Each number is 128 + 24 x the weight over its row's rms, rounded and kept within 0 to 255. Layers, rows and columns count from 0. Numbers have three digits each. The size before them is the row's rms in percent of the matrix's.

# up: layer 8 MLP up, 2048x512, rms 0.0801, rows 273-319, columns 0-63
# down: layer 8 MLP down (transposed), 2048x512, rms 0.0828, rows 273-318, columns 0-63
up273 102:118122101101132144138104143119084182118093142146122126099104171153119114159140105088133138108141088079152164112094111151106151091138105072111147136120127149143126093171101140125113152139158100
down273 098:177158135124133090136147123145192164121177087135152114127118117160097119096149143116167120125142138103096132178145111099137126120090139134164155156128147176141119131107090105099160130096105153
up274 103:136099113143107133102110161090108114154106123146163149104148185139186124108108108169079147114135163152131123104114126100180127097156132147108152117118139127149134110168140131124154070121133086
down274 091:090124113120089119134102134157143078115132132149142123126147110165114117150106162098168098103146113122076081172101123121073153124132139139146081139115163156109136122108097082178146184198139173
up275 101:137123106115124132174129105127171149137110117135120139168149144106105145107133128122128109163090141099101086106169135191127136101137170114141136131140118118127182134130132118142115137111114122
down275 102:134138074139130133111112131118132094084146127118186126118119103123114144093124130110139146158123096117116133128149113094119129137121077070107124150061116149106132119109114119147133088140126118
up276 090:123105127144124135092128162128134127125134112144087120145162175100126131110105133115166164186144142126085132170109105111142156142109099158116151158109095126155119131137129179141132115092142132
down276 100:105126154111150155125116142141104131135110118151123096120171141120100200136147147131121195125113145155176086084163167124135117116141128086158114076141162156144161097111050141125081102145129135
up277 094:093128160142110102165176141131141129145148098090108145134160108120177092159156088096162140152109146132129116122163157159128098113143138082175168135144095152142144114132127156100114138152205064
down277 096:174102152156145111060091151136124118131114127189099076150113140104107115135131124157153105127137117156132133142119134104119127152130108107160110148108137135139154098113147114130155147138096171
up278 091:114119099178137132129147124135137171117210120171104134147172127134103121137107109134110114113139133126089144132100108157121130107120092126107134159112111111126178136078143097137098143134138135
down278 091:121179129093122141116157172130137168124130139196096132144106069120141164159118164136123154101105168149101122139138112154129121141120162142144098148137097141111139099147100134102131157101124116
up279 100:112146152151112139153155102085162138134126146086117122119086152080128140120138113156070095134127187130133109159154129151106124186130098089139111133127110151152115137127101174103157108177144154
down279 103:035118111076120130140152157131092085125118129121130115130176137086102145124141100112176156134146104141126183131128105128115117154165138177111111143140197116159118144134194119082128146124146100
up280 101:109148113095106132122114112092132125062124067155129128123134119134135112158117080155110088084148085131083129122135132131107109104148124117122145113113152130119106124152163109120124113117142150
down280 103:124104130106164120108151120131110125144104143117154071121179133112135124131135133126122124144134139128124117096121124128150143121141084118049126140128108116113141128115161094159130132080143154
up281 096:159067162152118097127120124134126149166114113136098107156158072112141148120116145123156081152056151106146088131152117149138117083114123121162121188119122103104104097077128097108118109098146105
down281 099:130140117119100128127128105130094128112141091115146147089120119121144138127137134130143161145111143127143135118109100122095144167139098123115118099117124140160173146167141097110139155102110130
up282 100:099082075084112119120164121144110093118108112114098127124136156141117106129122124159142131139131117134135110115168136131134138135136112100128143082159092145089137084141241167137110119150119123
down282 105:195163154125149122155131136089144104109139144119160133107130145110110123164148131126137114128136140151174126156140180117147154120153137159071132113119157119120147159128184123130155108114110077
up283 099:140133142116135105100142129129128179121108145076122161115125152122161152125146133126105128136079122140150153100140141133154143150133138118142111111136094158144106131123148131117176117154104094
down283 093:118133089131130147177062122141163105109129107113113131127125146152142104140126154150145129127184148118135104150161112111156092158069114097151161111143199134120137111144161109123129148130117159
up284 100:091130120155181156091154143115153107129109110128123115121096121090165171109103137127125136145139118128122123146147136088095158139126138100104127128149116169135127127127112164134141144119156093
down284 098:141089116106131121104126114157142113151121078130151098117145157114104128108129106154105103115109121119151140095092137151109153159183089106141177147102163133114112130091140137146156160103153167
up285 097:109101176187159114115143148126138129156126110138155123116135157122124118148136120132137150116115152128113099124063148132164112114080164102132124134109149201132159129119118123082160132107166095
down285 097:131140117146125098154101101091146121159141137120060112118130112122150130118137097128117165086126165166121121161124112103130180116146129092119130156089118129119140142151092087101120121131116153
up286 098:126078123138105130128162091114149138098129168164132104102135128134125098131109121118148134126141114122109136113102097172150101127078103109145164130141127113151116103136103117102093096114136129
down286 093:132148162143122160124138112118130093171094081089131145132134145105148115106196135107126129071107158112136125124151115101118141140152141138143135118099149168075135155084151138142122106167097131
up287 102:112129155172162103071128071124152112131132147161100131105064092141112125139111120155151146158101112182126159100148151144119105125135146106076122075120111104130116107113154110090117145126169153
down287 097:099124116122141076176154132133130110179104107125157119160148102138135149115154135185145139147109153116131149153106125149115126132123128150110121120179073167139152112132121153181116101142088090
up288 096:136124136149133136137131139095107111149130096153095101127157174180142121169166146152149160122145131121138140087163134105130133122155162116125152119119163131107139111130143160102143124156119136
down288 105:088113126102146128145103126120155142109143141092125129167113156167143082152129108136108152140105144143118127123169123121130114107151142126114154112138136115141125129081159131120085101110115144
up289 106:129164110160143137141159103095132192131138126198116120168099150123179091130128109139136057107130090117142097127140185129129149128113138151090154145086144145120125099113151110075116143123136125
down289 106:126128131105134103144110098103150162149095123126135098137135107128155159149165168135104104119137098119123172127159158148161137112151106158139151153114140133158114117100123139131134127104137092
up290 091:127147163128120077147107138122132160127103103162128117133103085135136110129065089151131167121103120147154142132120089116133086121116158118129120111126083143099121146141120137119127095147105128
down290 095:128107102109132149139127155161102098135116153119134113134121100133143144145150157145132154099147103132139139174144143114075147083099121090114114099112146131146126115143065111135141166086142145
up291 088:156133132118100107107174086170157097131149117147145116145123106124133113148110145122118162125140106117132118174135140105124138165102170096127096151133100136131110171096195112099126160146138165
down291 097:141112130105106120109122139111124100145138146143130057128150079136120148154105125178143130113166108124119161144128144161189091110112122142109096125097106112094102129100206115098101119110183133
up292 094:095096131161091154107125143100110121100174117095119085148117078145177142172095150152133128153122114107105090165139146087137142137134169120150154114080138126149081119114114112160155125109095118
down292 095:144144126108125130128140106132118088117139137162170120167147137100074146136154113136099138166107132123168141111150119113167133112155129142143099101140095110107148126156086102108134130094127125
up293 102:116128137148121103189133154134101162095134152188130073126141059080108080162121082132109130133111129173093146142074137142118137123139139133160116122150134146132081109135100117133187135136125158
down293 101:123124109111115117144140102112133135122118145125145140155138143139144153099089130110152122152149156091143157104141150147137146133113149186154129127130107158145106135131137125117114094104124110
up294 101:156121154154112112121125120126149163144138110095127132138125084139095156127105131101130138105108090110153121127133121103133124115155102123128141109169094146139147125177148109136132137083127135
down294 096:116185142143078117112111103124086174156136127127114111138066160106104142115120114147143118134179099116077159159139130133135134132150170151144130130114160126105134116117084136109170133162156108
up295 108:153114110168136134164135130086089147136178089165154106123102088151155158165171124131083186135125148099150100114138136126144082145113124099146118098164109089126135119137127178110150118146117121
down295 093:099101128114059089101109098117101108123052164146101156096119065131116132132139164137161104113112150135125155114121135120153113120099086152119139153107163165128100128094114132160171102141121142
up296 100:118125119128126142184128115159122103120111119129127123131100122124153176186124113159148151119118101131101102138114115113110101134154171099112168127118107079108142117110113141160065149149100110
down296 100:119114097123112178100128150094145122128151185123144159130117152105145116097143140185126123138152080122150080134116145096133126148141171141125093152104117098119130140121123120150147129145118170
up297 102:136193159132134107098147112072119137171134106118162166142067136151138105153150100131126183142084144165122118115138129124107118149118175126117116160103130132083115145127148145127141097148142127
down297 101:117177155164142133142114130128141151122142111133123150137103132149131126135114117077128123116147144146131129113149114139155138145100125136133145087102069157178133132111100090095061172124102139
up298 099:114128163143114135123106131126097146137122105124137118092130177149132167130158117102132146137152140133092099159135137098148155081101114097106136127105135145124156080121110128177109159096111145
down298 106:129126098087123143095124156125105118165124147144154179142143138158101135127125110103114092136156111121124141107167145121103142164146120108109138130161147131156165139089139107145136146160164094
up299 101:104172158141171098105110142129114126161159150129140181117132076138143108150137157102166137174124119121147123150173134152119095124119120108125195166139087105122140129104094171143090160059141112
down299 106:099128125133120093158097142118112106110127162143140131136146111131158144173079121172163128151131102136155148154110087146095143154129153154143156166106153105094123125117128167133119109108068132
up300 094:102169119106066071096132111172127146115119090168119127157132182125132099088159135117136124117132123090116119157137122168094120119110136149147124161118118145105082137102158141118178130152115172
down300 095:149143121154127180105102119161154131121122109088139156113191155166151173138094115158129092122091143109125126088095150117123143126148149086158122157099138132145151115123138153127116137129094094
up301 101:125129176150149132136118171101128164142083109110104145145075115119131132132114135082130098105101154120050090128136069107128151085159136088138155099088143133118126166102114135138102107151143116
down301 103:154110109113150099142102169121146169158130151142130121130156137154116177113119106126158124152134166156157116163144127160149121131127116136072082133118182094149157149102202135158135128085131086
up302 097:110122139141126159146135121145120111173135145113089145104130140154115107120090105159134130140100171128137085139143160130131121137134145104110135191165117074134119144129106109153122151175144108
down302 100:130128149177128140118135100114146088095136117151152147171110096105124131119100155136130083126086142110122170127119118138162109164160103126144135182121153116119116141132128145167127142117148148
up303 106:131136149102148103148106164128136146152116130114115138117104121090086134167141118170165103149120079122086132107114068106147117130159107132096092090111122111099125095186131122113120120115126112
down303 103:135165091136146168137164115132119103113118126115104126139151100153157109149090146143095145109147141159176113084139150114107160103135163167133128142141157129147119146115124135143151109109105121
up304 094:079146135098119159150147151133080155114120124154083128148120120159108135110087103114107123082116096107147146143128135122119114086110146183149168067139130108114125118145108134131167121113101112
down304 097:123109139148119113135098160148114105128101166100141118139151136149125162102125122112126139107158151106097087149113090101167168115143141118103144178140117138127132143112086151159089159118129109
up305 100:142113133159126148121135106100110115135122106181116118138100116082131107103161128172085122115122143095114142100117138137141110150143172139182086151096139122107084118154168117142125128110130124
down305 096:111146120127167098131151157126088127141117119118106138128151104145162137103186152109143137142118166129117112118130100134128166092083137144114158107159081136099167150158139094109110154174103126
up306 133:137123135179126145140167134133117094177108149096149145132131159119109115116102174125110116126112149120141180105138109162109169093135163142139136122162118134099087098144102143085141145132154131
down306 128:120129151131161128132098099104119127143137109154154170126119144139135153144145120145127135152129127144191145115125154179115162128134128136162140109149128148169102091158145114088132155117167101
up307 096:108119126178155138156119134154113133131139135124118117137102125131200149126091132148162143102131165106144092137139138121158156109157103100162170092136164094107139176113112114149112144093134152
down307 098:163190130108139164107121131108132190131166112127148135143125149123082112134128138129130105133127133143158097154125122139116134143108115109099115081116098138138114154142157109128141179150137119
up308 104:125133118178124102094173161145158098146136143126123151098105122136147084217143130118155144113121123134126134149139108109141103093129171154105135093152171170104098115122158099103144099102151127
down308 102:125106121148076133140115121093145105121113140101119129121124117104123101113142140092075117160111168116151104082112166157108101153127138148095118147151140133115087081153083145138113177121114132
up309 100:100124148122118090119146145152120116136103090150123124109140122180154126123156112136111133128157141137114140123204107161109074141127173121089137079130081139132133143121120176127110170123147195
down309 098:116155097109143122188137161087157106102118146143104156163161125096115136146149149114114149096178131138124127132119096091114072102124136087145142084089088090157141142136194177121100149140125144
up310 096:160106116100153130128128107145132151133085122154116120097172195096083124100099140121138120113101086078143167146121143127131116076126113134160155142168127112137128140150111132118145094148150146
down310 098:087124118134122094157159114148083128165142125109131104161156080106179141114161109116151119139116151182118146095137116101098147125136141135113095138146116112102148088109141143133089178154146111
up311 099:121123130129100090155119122120128125111125186101137148154135142137118121158140131129148113135088144156099125150152131141129096128132114146079154101139149105125148081163119129078133171192132091
down311 091:081082095123112116087135161128135103092105145130121115101128119170073101125180120088127151107134139108140129098142131134116141141117123176119135112143098149108164082121132124149142144147092130
up312 101:108125168098110168122091106075137157134160115145109120090189149124159115157098145139086120117131127112096131140174118119111162142154095110142166119102130095052114051125113126137152098134121117
down312 100:163107117137125110101117150131134151115143126167108108147155147166118143143089121135129107094129053142113125129135143108144106171139163155122119144119089157109165100128095109138137104156151158
up313 098:093135106128130115145138098078102137105196106142165132191110115108162138174141119123139157140127132103153120121109140145141135149132120098138136135178168104096122115114105142093138131122130114
down313 096:151168111123123117146105112105110135116116084104101138092127097152174159119078122159140110135139142125155155118125107107102126154159103146082157099124129119140132087134146166188104134140134146
up314 096:091165086101086100155085108118101117134109150150122142133153142146129111123126150110100100151158118157138096168153137136102116112156101115175106130145089148133153096142140158158115079128131138
down314 097:132140170152135153107117141123135111167109112118135100126045108114164183124134115136152111160073135125106144116083124134157152121136155119144112111129157143134112152128104106100116155122115143
up315 112:135143105132135117109168135100160100101160120127151118098150137102142102117163110122111139135135129131110108149144125086121076168144171122096122082099137130144122091151094108156181144106121053
down315 111:106146146078119143114132148109155095143117121128166112166124148127096129165097119134095149097124102169160109100124127110141099167148147118140094098146144153158093082140156126113105189107116116
up316 092:156122132148117138169125136126097135087149109103148090165144121116149148119100106103081129116113127150115152154143183158123107116121092106170155081158100115178109086132159155086103161121193156
down316 095:184159121161136084122115123125163126116124146153169155121127114167119099136090151118128148134130100168121174141148078104120108138102144115108144144146145138115118141133114118110161096094145105
up317 097:139151184102108105132126110109135136168202124109156128133115096093137134137136121121129148146104121149129131156176138141125166158131093135124146131153134109097164155080106124140160132133138146
down317 095:162138108108148127104122111142094121160141143155128118113072180166140138136110108121110130098151153090125133116117125139082106149159097143112116128111123153138121150178164105143095091163097154
up318 098:104130132149118139074162171090136137163131150161110148110117135091080108153117121111110121127141094162098123103130171113112111175110128128098109114142144121121120151148098146113146085102125122
down318 103:149127134146162150140119151152123140108132160136154113098157142174147158112118090112121125138126114125146117096109161204126143127130114117143115180129114131090094166128123078077121125125142195
up319 100:111124132106102102164116117130099108126107106160164140110117159092113106132145143112155088177142121153092088134159110145107147113126115149126133102117098101136130155145075162111165119122122119